config = dict(
    norm_eps=1e-06,
    positions='learned',
    init_std_up=0.0273,
)
Each number is 128 + 24 x the weight over the matrix's rms, rounded and kept within 0 to 255. Layers, rows and columns count from 0. Numbers have three digits each.

# layer 3 MLP up, 3072x768, rms 0.038, rows 2418-2558, columns 48-95
107122111139128104144097133126167121110134140162146161152138081117154122118111118105135130143158140143105160086162107123171114103125119125074146
157085114091151138119133150125142139138131090105102138140046139071111100133087093120101119202102140107151152113070096167088131138123131182112126
118120124129132062121119097140128149106152111143146139120116119116068162126169107117105149129173141110160138119105143154126097127120106132114126
121111148135147124120131153146156109167123117128148134118118191116130104150104108114160100175167098139178162084104106076120102111187138102120115
183154081108153126165130136131118142082139128151126122153149142139140138133160113119123111134123151135080118135104156117118171139111144115115135
122142126173139121136136139110105103125097123104107159104137102091150158096135109118134112147154112147140140103127087159137126134112143121165160
159149177165132098133144110130154155123112104112070215146117137120123128099103096103121153163138127142106119153100088104146108134109113103122153
121132127172099160161108133145173109105149082127091126125133098091149102149111111135163126153127112129124130145126134147110140114096193086130106
101139153136152161086125122164135195109129142137143137108108134140140173095117148109114120162180174178138134129144127164158109160137149139148118
109134139120129198127152117142123130117141083096076130135151149112143131142144112141121123102102121167172115065171081150150121162112099136118136
074137126135097127144143138152126149130119117121137150140151112123133089146116153150128107127152129104082137047120152062093148116075156107096123
127115111128127096099118095166175140118118137122143110132145094134118125172147126126112077131160126108160119117117127153151154115168109113127178
160158147159132108144126120176144147138147151141126110143141113138135099097128066099128127127123141116123163115124076124128154129096133150109135
105142152090147079115132132128121139107156139083154133101123159126102128144115144106126150188157156110114102148098153117084103134148113148141137
094193139116150173120120131140154161111156112107124123119154139112137122125130099124088151114086086140143115075127131134141084150171119075146158
165118132109132099102133102151114086158137099100169126162154128107089166108111136067162114086145130142128106153150111076148150086117134132180122
082151160104133091139120111137182125132129155120133162144092106103149141142125170133152096150144172146078088086156071105135148149127095113096113
119124127115097141115086132179131129123131120142142186125131129112090100142162124100107115131147129146130122159125097132141102136169140119075117
141095118143064127111093097176148180114141140197159120125155111109091140163156135085076137087070125188157105133121123169108139128109160134112147
132065173153145083146124115142134135119163095199113158164152122145094107146127121059128117103154108154115203114147088126093108127105120108103153
140105113154136154140085148129144123099141114091128116123162118120117136119113153068115101098129165119121104137145115132121128205108140120124153
129121201113129172133144143122146132121147104124104103144123135114105146107094078101106085126093107107129130146140143136088110111138134119128130
122095174104181139145119121108133135158133125105095101099152123120126118112123136150084120129146159112156128115143160141160109145143116082136124
086144163128131117165145118131163092103143080175139165132122110132122143121082171133130135152108095139145106132124155121041099125122132082110109
141122142128132112131117132124095121151103175125132112110128110129085126120136111118120101122132130147092162131152128098149159146133138137121099
134104139131086159111127165111167141163148160126113125107131142104130111110134148112129111145124109093097126160163079140129112139132136145104099
133140141130082133129103177145137111149152123152127127109141142123115103114147170126135120156172104125149111115200108102125076105174140112142097
136091129092123124080111090144148102125115125112116152111162120144126130106095118114172100151128096134153161121113156123149129129117113143140098
132113165113112104145118114151142086160135127088138152131143149092125134108102095140131115114152086091139161154070150110085164113126141101126131
126129136126137138127117117109111132129136192119097144073121119119115105099126109135098172154153135139163117092106170137106136120089146145116163
120116131099140128160132150131102152124088107119120121159161136137130117071134156100118072096130136142105126126128123124113179140117132130089126
125086127126136108159110137095164129130151103139130123112145129121119068158127113115126101140113132130139095136085113122116161111158099120107144
143138131129137101103103104127139136138139137152127119095120139126139110098143112080087102146109108141136106152074161119082104131134100129135098
161085173111135136092062102137148178144125110123137181115068150113148091147098099129075120176132085097105112165100139156144161120135108143148102
149144150140089151143129127146139203139157132112105139103137155110169113119139105130139123189152138141115136170090121132083117123126117124154147
108126097098122128116140102114131102157134155129121131126151153144124139133070100139107144112152147136125125128138121093095135143142100198121140
172061140124139129119079128097142108122139128166113124102094154119131154130104137129131139099122136188120140080140116139154169162103149138112120
104167133126125151125135155144188116145169120105113134131122111115152119109098126087113071129134151158099125085101150105139128142070152104134136
139088119128134131156151084127151113104118105140119158137148152127059125172123121113150153120121097136118166129138132133119128157132131134114109
139116146130084147128112104108137150117134129125122112132132080114112131127122123091107152114125094181173137132139083116121096125143132104161115
151152140064181104124147119111148158145124108140113181137161167125089153120099176100154135109106108112100136160130174084132186139162101111140152
161118108168188118131136096152171141100136122161130077162119132112163154143136190123113086089043141146097121155122095130110157145066129195124176
167158178181179113181105169143119117145138111104177129139084116143133133174064120119121109158146137139102087151108140166119165132113140132102066
117190134131154088163121115141143126073096097134166148124122144124126126138116125079133116155166119170152148158130136132063146127075191141120170
140115130116113123088115106117197110141145121149133106131149116074139161096118101147105143131114110127157137105132160132094101111093121100159133
120110142112119106114129117128149168135156131089146123116127082116114156123124127122118161132143112133176114162102080140136150151140124125118155
126145194150157107128145136137153110124105085138111163126165141096123124111143109107089095167131110150129107148109127137100167127137118127143090
138165161172143107139093090169127173133135130168133128132143128132126086108162114092117140205123119150125139147071130080144160158116151088132132
123104121163114138126087153143169156117101106129089136131083129145139151106133165086152059107165111113118090126149143118135093120113135136139141
173123131176141094177116175153145116110134122145179130137142154134153087131072100115140102143120150133120140133123150126071128153157136154104131
130149078121125116128092107090126099097053140164105107107143096126131094153138152093152108131133173129155153102159154093113144153109132122051156
129094129100075124103131109163131140066116116129101118054141121124118164117125132102137118148105113125147137104139132115130137138135145177124131
168130138119104113115107109124162173136136158140074116134120136147170121149142101087138102164150132104103130116090114118101159168150169130122114
098143120115164169117150117123131102129083124115119109077096089104150117113141076105107140147129143134163127124111124111135123106106089127156121
170150158110166111145110159136135174137106129147130131149137151122104133127120137138142118151095150149063103122149148100108163134132135140112153
160112116108108138097133107121113120123129120120120107116151101119151106138125150102125109143164129109148158106135140141142172112093123129143151
097089130139123138098125084145167137101133136105135119159155172084130112105150133113105080142124187136111141138122189159138145137135107166165171
138125125102193154144137102149118111089122132135122118119133141137072119108146133136078115109124129132092120102130160157123161138078155113178123
136126104107148142136121169132116127154141131108120167153126141098077115161133119110166111149137135120113160130106113149128099132099147120142145
118106126093142120133112144167121133146105095135113142088126116132125113100113148122153147097121112133111141126139123117145128111157101151109122
089115130120155155147105128142141112138130115133157116114148104120125159139089114107119118133092139168116148141151130118163122138164127129103103
129078144099103111122129173121179140126088171156152193108127128086157184097135069134112103146112130130089110124103096119111194163084111121105091
169152132113101131147148167119156140139151127127156142067135122138102162101138082119122159173114122117112126107079172092103133127162116096057093
112145164122101098134159113090121146120124157159150135118147117109132129144152106134102130150131141126150109118138140153123131128140121152136136
141126127120141128106104168119136186143142136133127132166105141129136099113097091129107075097172171153152148142097092152172118115131140142106148
139112152116136167133104128119151143144155107165141135137101151113136126136103169125150109133091130101159176142133136101143137143158164146121121
125112108147108116147138068118151159125111170161152099147145131141102108158145143116130103086121108128130115160128131129108125114137134147119119
141080122156090154125105127154156118131161146161136115101130107115152138111095159154127139126130103127136111113096142139139130126149109142109160
117121135139135162172113154141130077138129104118101109118103120129143077085135118125123166124144118110153117120140142140136130133137142076118128
116090160123129146160116134147144118102160109137094099139116108111118131175097085136120141146086158117138116116116163120150118170074143136185120
096114109133144168126138083118121184092146129154120088139123170126128100138097134117101110144107127165155111167134122117179162126098117120151151
130119147127137152134099147133167098129110128128146142140128135092141097136141090132152076130137127100124105133126127146110142144096116109094131
119151121115152145101119157122142148152100112138124090112183145121101122122134151115136107128126158157075066148089102149145091104117147117144101
130141180137135165130104141143137130134096146179091129085120126178136175107153145117162117177152112112128123108107133126150125134159160115170108
147141139091166145125132126158128089162115087137108129139113116116134129097132154156133121162138151119121135123126139096129145127139109086156098
181168112097121131178103112142124160109103152114163093118110132128131146077130179084135140134085141171122136135156105119141161115118127138103123
145103128103131118125144168160139163144128135148107117125100116154131122157128167130143119102157142140154117122124155143107108112149090114114106
082126150117135105119083115147144140139148142134093157125136103128093108166159133111165088163128146116116147179153123145124149123120150123114145
133111134147142099181110159128124168169211107134104198116115094118122112134118124084163125183132162112132128111128121086070105125147178125095133
105104097110169146081109138082137139144098103108098130141123149151066108117094133091113111195162158153159191090130110095147109114104095114148133
105103124119106130137125125120149087180151143121142149122144106130089127135141109120151115126119121143153123156114144131151125123135122163165139
120095116072105146141066132116137153130131122153074153141165093164106101118096144113100028142140157133116134115137157123124188107136135127120154
151115127110114150125122100176138111121114095124150106107120133085112129131096147085132111113123152142155154108117107120111129142126124127132160
175087128123135129163152131131115162176125168148114163115144170127114111102157077123169133164147138145123145095112134120092127139131155167101110
128174117124116124082100138178112128093094086180160158131125160122150103092070087095123123124140109108086140139153092147126120156141140124109131
151106156116149130120072151136118143071112140106148113138109135115157093112076115118119125185126169120106127183147090102109181124100101167153134
150114177087121117129094098117173123159102134092117118128117135126073132168114112118107123155148126171136136130151084142111144141103122116111141
099152215108176163111115181115155143113157135138139161158102110098167104101140127131104118162145124123120144123111133084119128088086135148123095
074089154092152104175128102119119113148133108120155112114171104101135112113104147116112134154135056145124109131159145119119144153138131120122127
113127130114096142147139131131189094120126143145119108079119132102123140167066114131082083130127132149121138121102086117144080145155098141134136
110094152137151130130056126160158079122129115166088182103115152125140081113124189131153089140109091148184139079122177134110118130157146135108143
122123129122163136146092080116133128154098126166128135128130124123087123147175135134119121147113144162166155135111145086106166128147098115123154
160116102159152092120115122122129136154166141091130140140153118127120135123096145119123078097149139098103064133095147124113115123175087106115124
177157149137156137162133107149140164147115099117126115138191139134090125125146103101093115133101114117090100151117105104137096151155103145136141
125140160140120158136137123123110122123107078135110181135061123100159104065154087107143109146151121125112106124099129087137102120085151110129129
136133114128143126122111149148119105165116092138086159142134125115120123132159115098126149126140115145116086124119130137126138155076126097111155
111103135137121161088110139157164106087108108129143109092145145089098138123106175088096120123111135123143111149145112130118140159100106164115149
128125145167162144151093152112114096127173133172094129112108081112077090065136120139109129140181146109125132138114116139115129131125158124143118
153134179143160118113140164146170128102106091135097171124062135125118119141124113129105129116140141117100147177103086115145126165140167134143102
142106113140130132146102140129147134145112129149169126122180103114100121099146150088131082170099125118095131142129097153144191140130102083109115
123089101165134136125108158132144167111104131117140119125118165081142105157072132142122122106126138133126141097111156133135102147119067174120152
137111107127116141183138120115135085119147103129091136162123142093138118106079127105095115151106098139142094120124102120099143157111120144123144
119138129096162153141107151126121133163103113151143151145104116145125108118156106128096104133136098116082102135107157103120130152112119115072138
138167129176177154112137109141140137130140084134138133122116156103155101109155135110115114148110130135155127074142082126145176129167113101158109
135112143130149115171123108115155144079147131167125161170147115145112123098129124105107126154132135126148146143147091122103174144094144149146149
167110159137123093132141140138151149159157127094076120138157119160147131175101120129082102104132201145126090133124127113142198168089100127149099
166136127160137134114168103137146152114122110124069182148096133115145171180144106129099157155124152091125133117122116122145128154099110159105133
097142104095096079136113147131156170163133122173094127112120090123132110110112107091156131116125135145074111129157149123174168141105119132105119
136160147167141140128120086117109112131149184168145130172093106126129131123110125118160174108132126177159115116095091122135169152107150114133138
092150113161098132096102132146118104088108108148111149096086142121161116141141160140093134136172175118164134109144159124132091118137138169124129
150154138135143160101143118127111148139096163120129136118128085100101138080160099107114121100114144131123102149151128126115152109079124131134147
151129194112137158181066164145125140136139082140148142138108145134125152084139061138128120135165121152106137106120076086122114126118172111102161
154124127134138143105134135124147091141121115105119124075115105118154144116139133137104129141163139171188138163159119110117140139184099096130103
188136172143147131121110180128117150115112105124134175123104164127121110113155121113107121173160124168169150139106115131134117130109150137097157
126134139112061103119140162130168131101118108171161132146084179114128122130109150138126104134073116127116146163168131121134069154093136124124127
121096163130163174125125166148150106148147139123136138181138114094161119062106130111137109157109142155131109100125136122123137149140113141125088
137120172133140132115131084124146108137129132137156143127140151108147086113148093121111126136114095163151104101102107158139177136088152085140129
180134169142112121117132140133183124119118125125126167127133136086150135150088153114078138113109150140117107117142129173091148116084127134133130
176106140100192143124097144126165158141162108113101151134141133138139133074088121129097113147146107137113116166116094108151115127154165118127082
160126110115092153142104128152152124120122145117183103122112115150141118155181119105137129129126141137105108180108107143144061150125136159095127
145094132129136143118057103145134130144144126133151099120140134128121158150110150126144135116168128134136154090148148108143126135137196112112159
135140118087136120161107086111138121142082124157150134145101134138112122103118113109091118139120145156165139130108144115113154136085161104118172
112154103128104105129164097141134113116143164112143125100167077128120142140154112120150130087110172130147153110154149116124130135155112101110115
103119129124147102126100110143157134134152126145119126154136130143131131142108131123137108117119155081114133113148141131135153146107125154135112
139136133108162112117079070138145131078131121151137116129162124140095119111085142118117133133140152143099104100105118126181152134127133109121114
129094132120127113165149131124157136100136137114136143127163104118122121139148146096112136153102148145134184113089142125097143121109128129121135
174114129129123160157147116119140139099161137191106160158178101152139106127096097109083140135125138133117124149114109127102151138061144161154155
108181085105100134173106142110107136110163110143121149123195137115139101160129106108096137158129150145085142149111147155137156146121107092143089
137111156165134094099123150114122172127113124138144165086085115129149143084145095100161123178160181151179165120130163121072111162095130155121104
171176131099123074164117122146136138134137093131157122138155101117099127129134102114111120156110139134086178139158132129135155104141091140127114
126113125119108106166132104162120125129142148116116117139147130117119157149140148094129084112110149096154126126126096182111132135122115149108164
151124100097142135124109114173100150135127139152132093125103155119110114121137155105113133116118122139141098102119140107117129138112147163113137
109146132165120109161147136149164100062090112145124115160087158122084120180135110123107111167122115158113137123123131090111154130165101163122121
110114137123108172113126160090117158095117122143119144103106193112126140159113141110111141113086148133122106156125139126115133146167102125139141
111181138120108106078143102145150130092103144136126125112121134158091112160131161099112139143159095115143146126087121092137144153147137126166134
141122166128130107114108154163161105136164150153123146112101127134102127125108112121159099135128139108151152107119121124124085124146122114141139
134132149134134121111133131166123126129093136129098158148137167116089115164160119117143092125134144126159155102084142133135124130112152153113115
132144147129125114134087125133131142140085157201134159129133139101141119109109126092151121159155119110100141177125110106080156123112138141142082
119113132154073084100112131147142126108111096142140190064098109099134089098103189137174120085126098107128112152142152129086126132128140153129119
188150097120120142123086132125112166102104131125102114094122109148110135135146093111148164123117121085128105137092104078094136126128115145070121
165072137138158125126121088146175125120134084152125174131138095099127124116150144123144117107189132190123137104121132129082167114086141101158163
# layer 3 MLP down (transposed), 3072x768, rms 0.0326, rows 2418-2558, columns 48-95
128124110144116147142095148133072137149149116124166129123116134136146110129114144121120149144112162145154116145136129130100127134138142136140134
153127142113153120125141112135124138128138148178138080139140123175146143126161139128175118108111171111156168140111155124119120126135107155135146
156151151091121104129172134125164142121135144110140139110137126107157102130130149127120119129085175136135125135137134150140130122135115099161131
134135126128112165118132132082153129150136160131118134082123134133120148117153160108107136120127109146116112145129139106177130146114112118126090
104189137100145129098147121114144131129117143140104184159131131168119104131160119161134119138139149127136102150138131197119123137090113179157119
130111165119153146128156137114156174109123116116144107168173134153100117113139152130119149104084118122156088141101133097129120162123115164145129
112056133115118100113130099114120113108131112103113145100117111170129120126119138132171123068148114147131122130137072127171146152095149105094135
099100126098131113128127115126128129103178125152120128147131087099110119142157123121094114079133155126130167134162099124154130131121110139126139
085113129167136107086123156108115146151156139116115153104131080149091142149168110132101176082110140157108115125151081132126112113106155145157112
160111143109151135127109143102126140113112130144137171171093100129160124132132113136119159186149123145103118116146159135105136116141138129140125
129137125149105169110156150159120138122147115082142106125096095171085161095103069130114109147114159127126147097103117115109168151141098149087176
124099121134135129135182125106108167088137111105104120195116131119141123095140126094093154119135123138136098126117123104124138148086069143148156
158100187182151143124160144152107126157149141085130120131147134137112109126112189113145113146120135130134131112139160132158091147132195136136080
146149122129109202140130132107145119159116123136128135137124164106126092108177122097130083145130109120169092141115120127166089092143118110158075
109160130153098190106117168118117142145105075136146105090128115130094116125132156123139090111132114112109102200155139161120102117138111123176139
140131096137120152111111116120083131115125111146122161146131152121149139157106095158144142149118128123148108134129140138134176135116122116151156
133130145140159083128129152130130171128109164094181123157152101078132124147176078108120088106124112120144137100120146149150118149142136115139136
119122119140128102087152144127157106102114137092110098171057129164113142185140113106112145123169119136098125111156159110135098120122089090088120
108083121100136124145142063081153098146120093182137127137176115121082182149148114110108144054105148188112066137086126107110206125130121129141148
104155098141173168133103080201146063087148122159118129121183144189117174194124103120145059065190128155121122166168125103042175120106167128139163
109140139123153096083138115150116144125125102102124093104107116160126134149100142098108177122106114134104127160102123110118135137159109142121111
147090108145134103095118091116125152122127136122168138099150156150156118134142126143147116100150143110144129123133162110132115084141123151109115
126133119126130059106127124150125076096120091112162119162067112107129134137166137157124161137157160122100127123106136161139101131130095139141160
121136165101133135139154114066180133149113134141123111179097153121155126141176138101153098117167129163093152114083120139146117157146102138119144
114129173118142121102120107097118098123137132104140135087138103138173131120148111164116113135129120077076098136119094182146135130121082132178115
139151120111133109151111095162124127127110100163157108100128135172143119140115102158090120128131160153123157162138118160114145122117150089135114
203112132123130132169134086142116115124102107138117110155137131086108135112139150110117158109110170089140145103171110120099082113184100083167108
131155113121119135095141164112120134163116135106131111075118203103133128132125141137142127174111133134099113107117130151154126117110109134085077
160096101111134144125130160119117170113130153134172150127142126154102157095145123133154107112157096117125087138081118118145086100155150160113130
122103158121137158145139151134110101157130125117114114134103113187173104147110121124073091116130102119113091163107131128197132086148131143116115
181132165091086165111095103151138109136135158131163126121138150101099115155131090128135147114148113102121138126113111132107127138138132108131101
085116112149165134122147142148122156115112117126153124169148100142097148162154132129112121119109122118143149104085144144169106096124108110107134
126144129094137145154150144133127112128114098132138128076107146104158132151140121107136099137095117111095141178126111135111178149151108174111125
127148117139142128158155134155106143116102116086144124147185127126159154124158169125143182113110130124122108113147132102182148140128141138146135
093137139145122117123148152119137092094113139149125109132150115107141118120119111121121125136151095147142111073168131120145105105107148127117129
175112112135144133105139130163148101115166154133135141140171073153102139129123165088089156092139125115134143138119123144131123103119140146127112
119136126077158115121131108124104113141130144112141155120095090140100108143158149130092116135155112068130145146129108129117098122169114159120128
114122143127163121130150147121145118105125122144136132078165142149132106115133168168099131151129125113128120123121108125143135131142125170098103
105146163133152165160116171085096164114147137124155115098115123111190138119115153110119126151129128148151123123122139132124072141120128139150136
090146126159108135097142123118150117123113122096146073145132155118149119150115184135127115121081144153142143163128126138123186159150152151126096
124124141145139137144157129093135086152127149088142078116102176118149106132137123135154089143116134091179133129141118123127136089143141146129144
094142089141119134153117118149128125127152104180115164151121085183133135109091179162144124154117145104123115124153115111113107152134143140141101
097116123132113079131138133155125132176107122134149148104128136114127117122117150110124082106086141098134147154136099130082083141111129144149102
114127186123130105091128165107158132119131136122148142127105066082117133136138156131108113100132127136134103114130138158146124136071089132127105
113149125146130092184124138142112122077103144137181109146123159130120110126169103163131125126135114115086117119156123138105139121153134134132153
160163157100138135140095127131116150100148125113087089151100090171137088138104155185126148145161154165126119114130100140150117162121138111137124
108113091095131157114096137160115145123125165127128130115095123137140116113130110106144123107147103105133152101132123128119150130128130141085164
126099131086143120161126120119173102106132077120146108093118182170155100158144123126169148127129096103136140154165134123134163092149127195078144
117140111176139154128086084146134111135085115168103119116117118140145100130125111097163127141119127151120134133130125109092136145138152186116145
148161099119110139141129142118125111116130110139096135122103131102126148142109105108124107127103121140140115104134092152134163140121119167120110
152128129133140122158130147107142089132144130085159109111139125129128135156098120112171168120125109093118122096131170111153089114122134064154145
120142137160158141149148158122154109132077121158121136119122169121139114115130142060122157119113153109144125114123180135146120091129128152087109
133121135143099133166121151178167121182146111114176140137110107111092108130122125148130146128110163142139120151136073168131168141104126126138110
153140125120090144141154121132112133132124147123129138141133136111114121127157111159131186139111133155112101107094129141168137150143173078135121
128103138092145154098116130158123125122160142165070112111148157125119118127091178164155122127092145127083124140123134107135114122152140132137114
149123108086147107086138113098157092160096137171120149137119083161193070118093150133133139179110125147108108134120115109183149115127123138134111
054167144159102115117148149177071133152111077101149143148120153139113138102092139113179091137121176146125130134166144143151114161121124090115157
182173156140134142132161138124125077162120150127133105161082159122154095098121106110128151119135100159080115102153161121145128110168146138163091
118123150143100094175138104116123141146128123102117146162132152138092135150114151158048107106139088143149078094105154139124134149160150138104138
196147125111114114138087119128102139139128109100139109168140146081080136151128099118126105134123157185160130131150125107119124126159113215110114
110118118147098101130117101134120142093111118120153132142119145128059080104117143166114137133165095124153103151111118155097170145138145132125172
134166084110167151178113121119118109092094142116140162163179139143165155117142126146104109083156160143156082147170143141103148154118115158123137
124123137149161114106093158123114090115065117151131060161135129063148154064096105120097103069166101136092127130114120158110073114136154160094126
111121105153129157147118107120096148153138143122152107113127111107116168114104134129122166103112151115158128108187139127122150142110142149141145
104131115150143144098076204106087152135101149123171125116106159075148097118121136130124136109105079143182115116138116123164190073177132150127146
101114120157148123147118129110159116128128130139137103130148122113136159135144109086132088165101121141138120119139142117139109093147131147136118
115093129141153102151158117124126128136094132085140170135121118144132162127108120128142121113110105133148115141129113058120143121122126107147133
121146159149096138130148144118094125113113121133117137114167136095144069115130099106123106142152137106112149138137089137137135118068138133134131
128148137107154155125140121153148113093110163105174144142117148132113165182149121110128142107130118121136121151082124160139170122126137146133180
112099114130147139123115123145095178104107125153131043136151087118090147083158094120142137120133141155137115148167121096105144137120105136085122
098140135141131139152148120122137131116121128124122128129091110167184128165149096158127161123155157149130114126117139097114155121158117105115150
156143177147153151107127097105141116145123135132141121113114141137094161105103114132102102138139108118094125110144158125132085105185150152143168
121103129148150101154118159097138103117147127120126129131128136128171121159146115152141146115103134130167095112115139131117110107146149139146136
126099132091144116177121120144123111126137140137140116115124133119114105132120134129134161131124170093149154125126130129118151129139145112141095
134167100138143135103152123119102156141136179147170139132152154140134139121092120153128132114108118122119105120116153104129142113073094136103103
104153135137114095106103126091146108140107151135098114128148064146109148143103138097145143078107133098141136121105142119150152103085107119111088
174161123111155118108123118124120141107092126173122115159127097150140151177105137138121111122179119111138128128130077146095120142088122078147145
123111153180076133105121156166113098140101148116153169100169136107173110136106098125146125132157086128119091121117070102136148082138159151144127
159150088137146135112121134106138059114141130125126111133130093189108137097144142146117098112113119076137158126147111090094154131116149116162129
103140160126088083155145112115120170090176135107139162120144122135129119154133168107146064121101122122116138117105090215077105143123161130107112
178124104104158132091186119115137157117133146137126168105052093141098142145104120174089089124135099089138115161158149139129115091160094144108103
134152157135071125084125083083115160146147114119133108157117147111118065137123110109103155146108142147152136143121129154155127131120061118135110
116138127123139104082122124112132158130122113126131123123137150132114121124123136083130148127145110158129140161123120128119135156154105123114151
131136110137110168148158202108164149164145092121154103154148103111088121106116084130133167084092117108115092096171114123116125115116112098108107
144157147109153176115159127122150113134149140142121142076102082178144116142141188089119145087102133120109122143172090156159121122142126131167126
105092099113086141168157142122113145130147124118170126120125144103148173177139151132133101131158139140175161163104100108116106140132135128181079
126143120109118153143104075125113130121127115093101129135107119162088125137123119100162149119127111133164118172172138116125119136080170144161126
195157151159173125128157140094144126130073181051090122117122147065117111163134140143120111119137139110149098151134126169134082125112168128091134
106109085124086148095136105143153177123110119147128110165102089153142129133138141132116149132177163096096097117113110126177153133088118167096127
083157136119148138157130130097158135133120142148164173158168121125139134108109121149140117147166100106175095159100107127145100114130114143158080
150155100146102114135115160145099140116107112113153128170141137113149080132144098114167169133098104125115110099122085136139156093098073164091137
163122112119115136128135134048138128153157143077123124140084118128132142143209190145142164145134141115154130129100150149135116123153096151132134
120123135124108089152143171113134118133097138136121101123142111085140100143134141142109170100143109125088132111124157127128123091153141128149128
112140126156088135126152145085120086139163142103111148133079145152158117132141151091130098123140107128141107092148129085122127134136123095161147
062115155165130143156154106127170145104117087131148143125154137150099163128143171129150123114082095139136140124102128110118127162155113116138133
139088159143129140120141165109129169142107143153142085105160096120089114150122123134160166108142114131091142131129114156099140097160094145127108
110135137134142102074128137107125137141117097104115120107110149132142117144090125072134171105118104133106137158116136123111128160157125150128134
139131086104103118157118117128084121129108134117131124141162131141130171145110104116122121155100090129093123134105157112146143102134150144128137
117081158130153175119147084152140142124163110101167124120145088076125184117123132142111130105131128105150126154115053165101127108148053119168155
116101106110144162103134155136134120135125143111092142087140119119160081148127130131178150160120117113156150112161143127123127122141123086115127
104065101084150116151142094133148118131167151089128187145097123138141131133157128096099138156152127160143144151171139118106177118148155104165137
127098130131094119172157117128095099167141155151114146152139158110171152134125117162161158133167127150143094091146177161132122136140109127145114
139146144090140135110119123126159130091129085117105136139153148146144129112152129115106097164135137126126119119112154128103143127126134132119163
158129147163119152099119159114147163130152133131120163116124112101091058171146112125114112110089137130103138138144097114151156117129189115130104
130128153156129136130140142159146128107150120117092106089139102143136127166130130147118178149113152123129114112145140147114123116118122123117093
133082117143142148151115153151119144140128174138090143151150127133145105092100135118109109177174130111126079132139149107179160120095157165129148
144114154121136127130130125122109124156062125111108127175120145116081156114129123120092098156130130112122175126119117097154142155114129125148087
088117125129101146162091146131145136121159162192176120105138114138087052124130128096120142146133158121128125074123157112150117087108101150083060
087116126151157147116137076100096148099139134145131108122163075146143115134110126112153120149127141137143129157142147039139153133160088119126124
178129113161117113118080130136131110098122167165098128188105175118102147121120140138139134152136135109159121127127176167144106131140137085130083
107072067139120119105127132163125174115129105094142145154174110096098124138093115137183078128143136101126164140100080129186180147123115130126110
147122129104118091138151102216115122106158159133094122135113124156154096100133118075118155179112132130150137141154148090172117121121119143141136
099149144117123119123128116119126131085105100152104114159156169101120103111090131148160126196090095140115144106115143130117154135122154115101160
098127085107133135140125083128154136078111164140143097134124100154147110131109129127111154108117119100114128121136146092150095169137114161162126
143094139105138125113136140141155106113112132102161121125104159110101139145141123103138148108106121114128136159130140140140167147149123132142126
135112158113097136159126110152095079095110109096147081130123083159122170110142088162146103145171112135137092110146132057140142163151103139141055
108128108138148140134153120119103111064120112114125109129120127140109160131133050094126160156123130086132184175155126110126161146150128143108144
130107136120098123125139098137119124135135096100117128131124114101121139132178139120106115107153134150160107129131178125135172123143158112133070
087140131144117124109119118090099148082141161178157128113183159116170109151167126131106150100138102111121106118138178114120099113142123136090110
103166125149144126118119156121120141129157118090132163138146117139116152140130164090130135140140151115119116127151128088138145148128133118137145
103125122111137095088170152146129135161150093123133172111133162115148124132113115100098152145070162132082140128159117122152128100145123154144104
161149148176116101170154075119106105138134151114060131103194131161175137124115198123124137130119134115140147106142164148101129133130142158138112
151138132133120172140090132130147111128135111161102179119098157113138145107112119132106109162149132089123137113106166148114139142138143157140100
129131182118150128119163096103097121154172149132129124149152151072126128105096106112127124150172179167141125114152115159109133148109103141124125
155156136169118124117155144094124123130134115149139142089109124146149122138138149141137139121103088099146130125143145152089086104143156112106114
124148127159140075129115136153092171103170106135149115152121172089126117174164140097115103142150144154104088100098102158129129125123125170083148
129102160102135119121159139058138107146178143072111049132130087158150138130149080111099142104100110150098151152150068157141167126130135145164117
138139114169140152117166152125091086105098119109136110103128128150150139100126103121116119175108140125152128144148065104119166130142115147160120
132081077094100097118139170103149166105154066144163136098149101120045146112172116111118171102167146131139150122131111110182124114121101153088146
111091142151128134142120106155162136122126111120111170130121132138167148104102139145123094135141132149128156130107101140166118149149109121150163
170116122117112117136120100113138120169133082125111159120113171102130148141080138130124141122131089091132136125131116138116108125107150113129134
151079125128143145131154141124116132142127153150101069149131117086165105157159119139124131085127137083134110142123128134135082131145136140138115
088121115148140194099131082134121155155109173127139096155109141131084123092144157147105116141108147125106143126117137109150154127134106084150084
086150162093176102138124099132149160146083144125205114119106133131163155128127106109119125115125160094140144176117153145126129086156088123110110
112138151151121109155109147123124141081140111156117129143135150151144139140086104131111143145122121095161159082138110117099090149134130088138145
075159146121160147130150066150115153150143134139145102136149154163111123150104117145094143135164126163102093083159132062160094089114124121175115
120115118138142119147120151095126127127147089121143080117121140097159144139173149097084126129124136127131111152148124117138117139127102116114139
135136106101138144142132125151141127163102140139096115126140115112139180086158151122135118092127114126084115121132135137137125140128106129121113
128141135100098145132161092130096114138162161161122132164082090105079136138131112149100149161135130158091147146101135143138164157098130127108102
165108142134138122138135127120154133107133098115124090114082098142066154129143153138088159125132133134098096141109149086128104117118137133123159
182091138091131156126144084148140134124178130109114111131108098130136162099136092088100180154099152103117088104101156113143117141135159128090114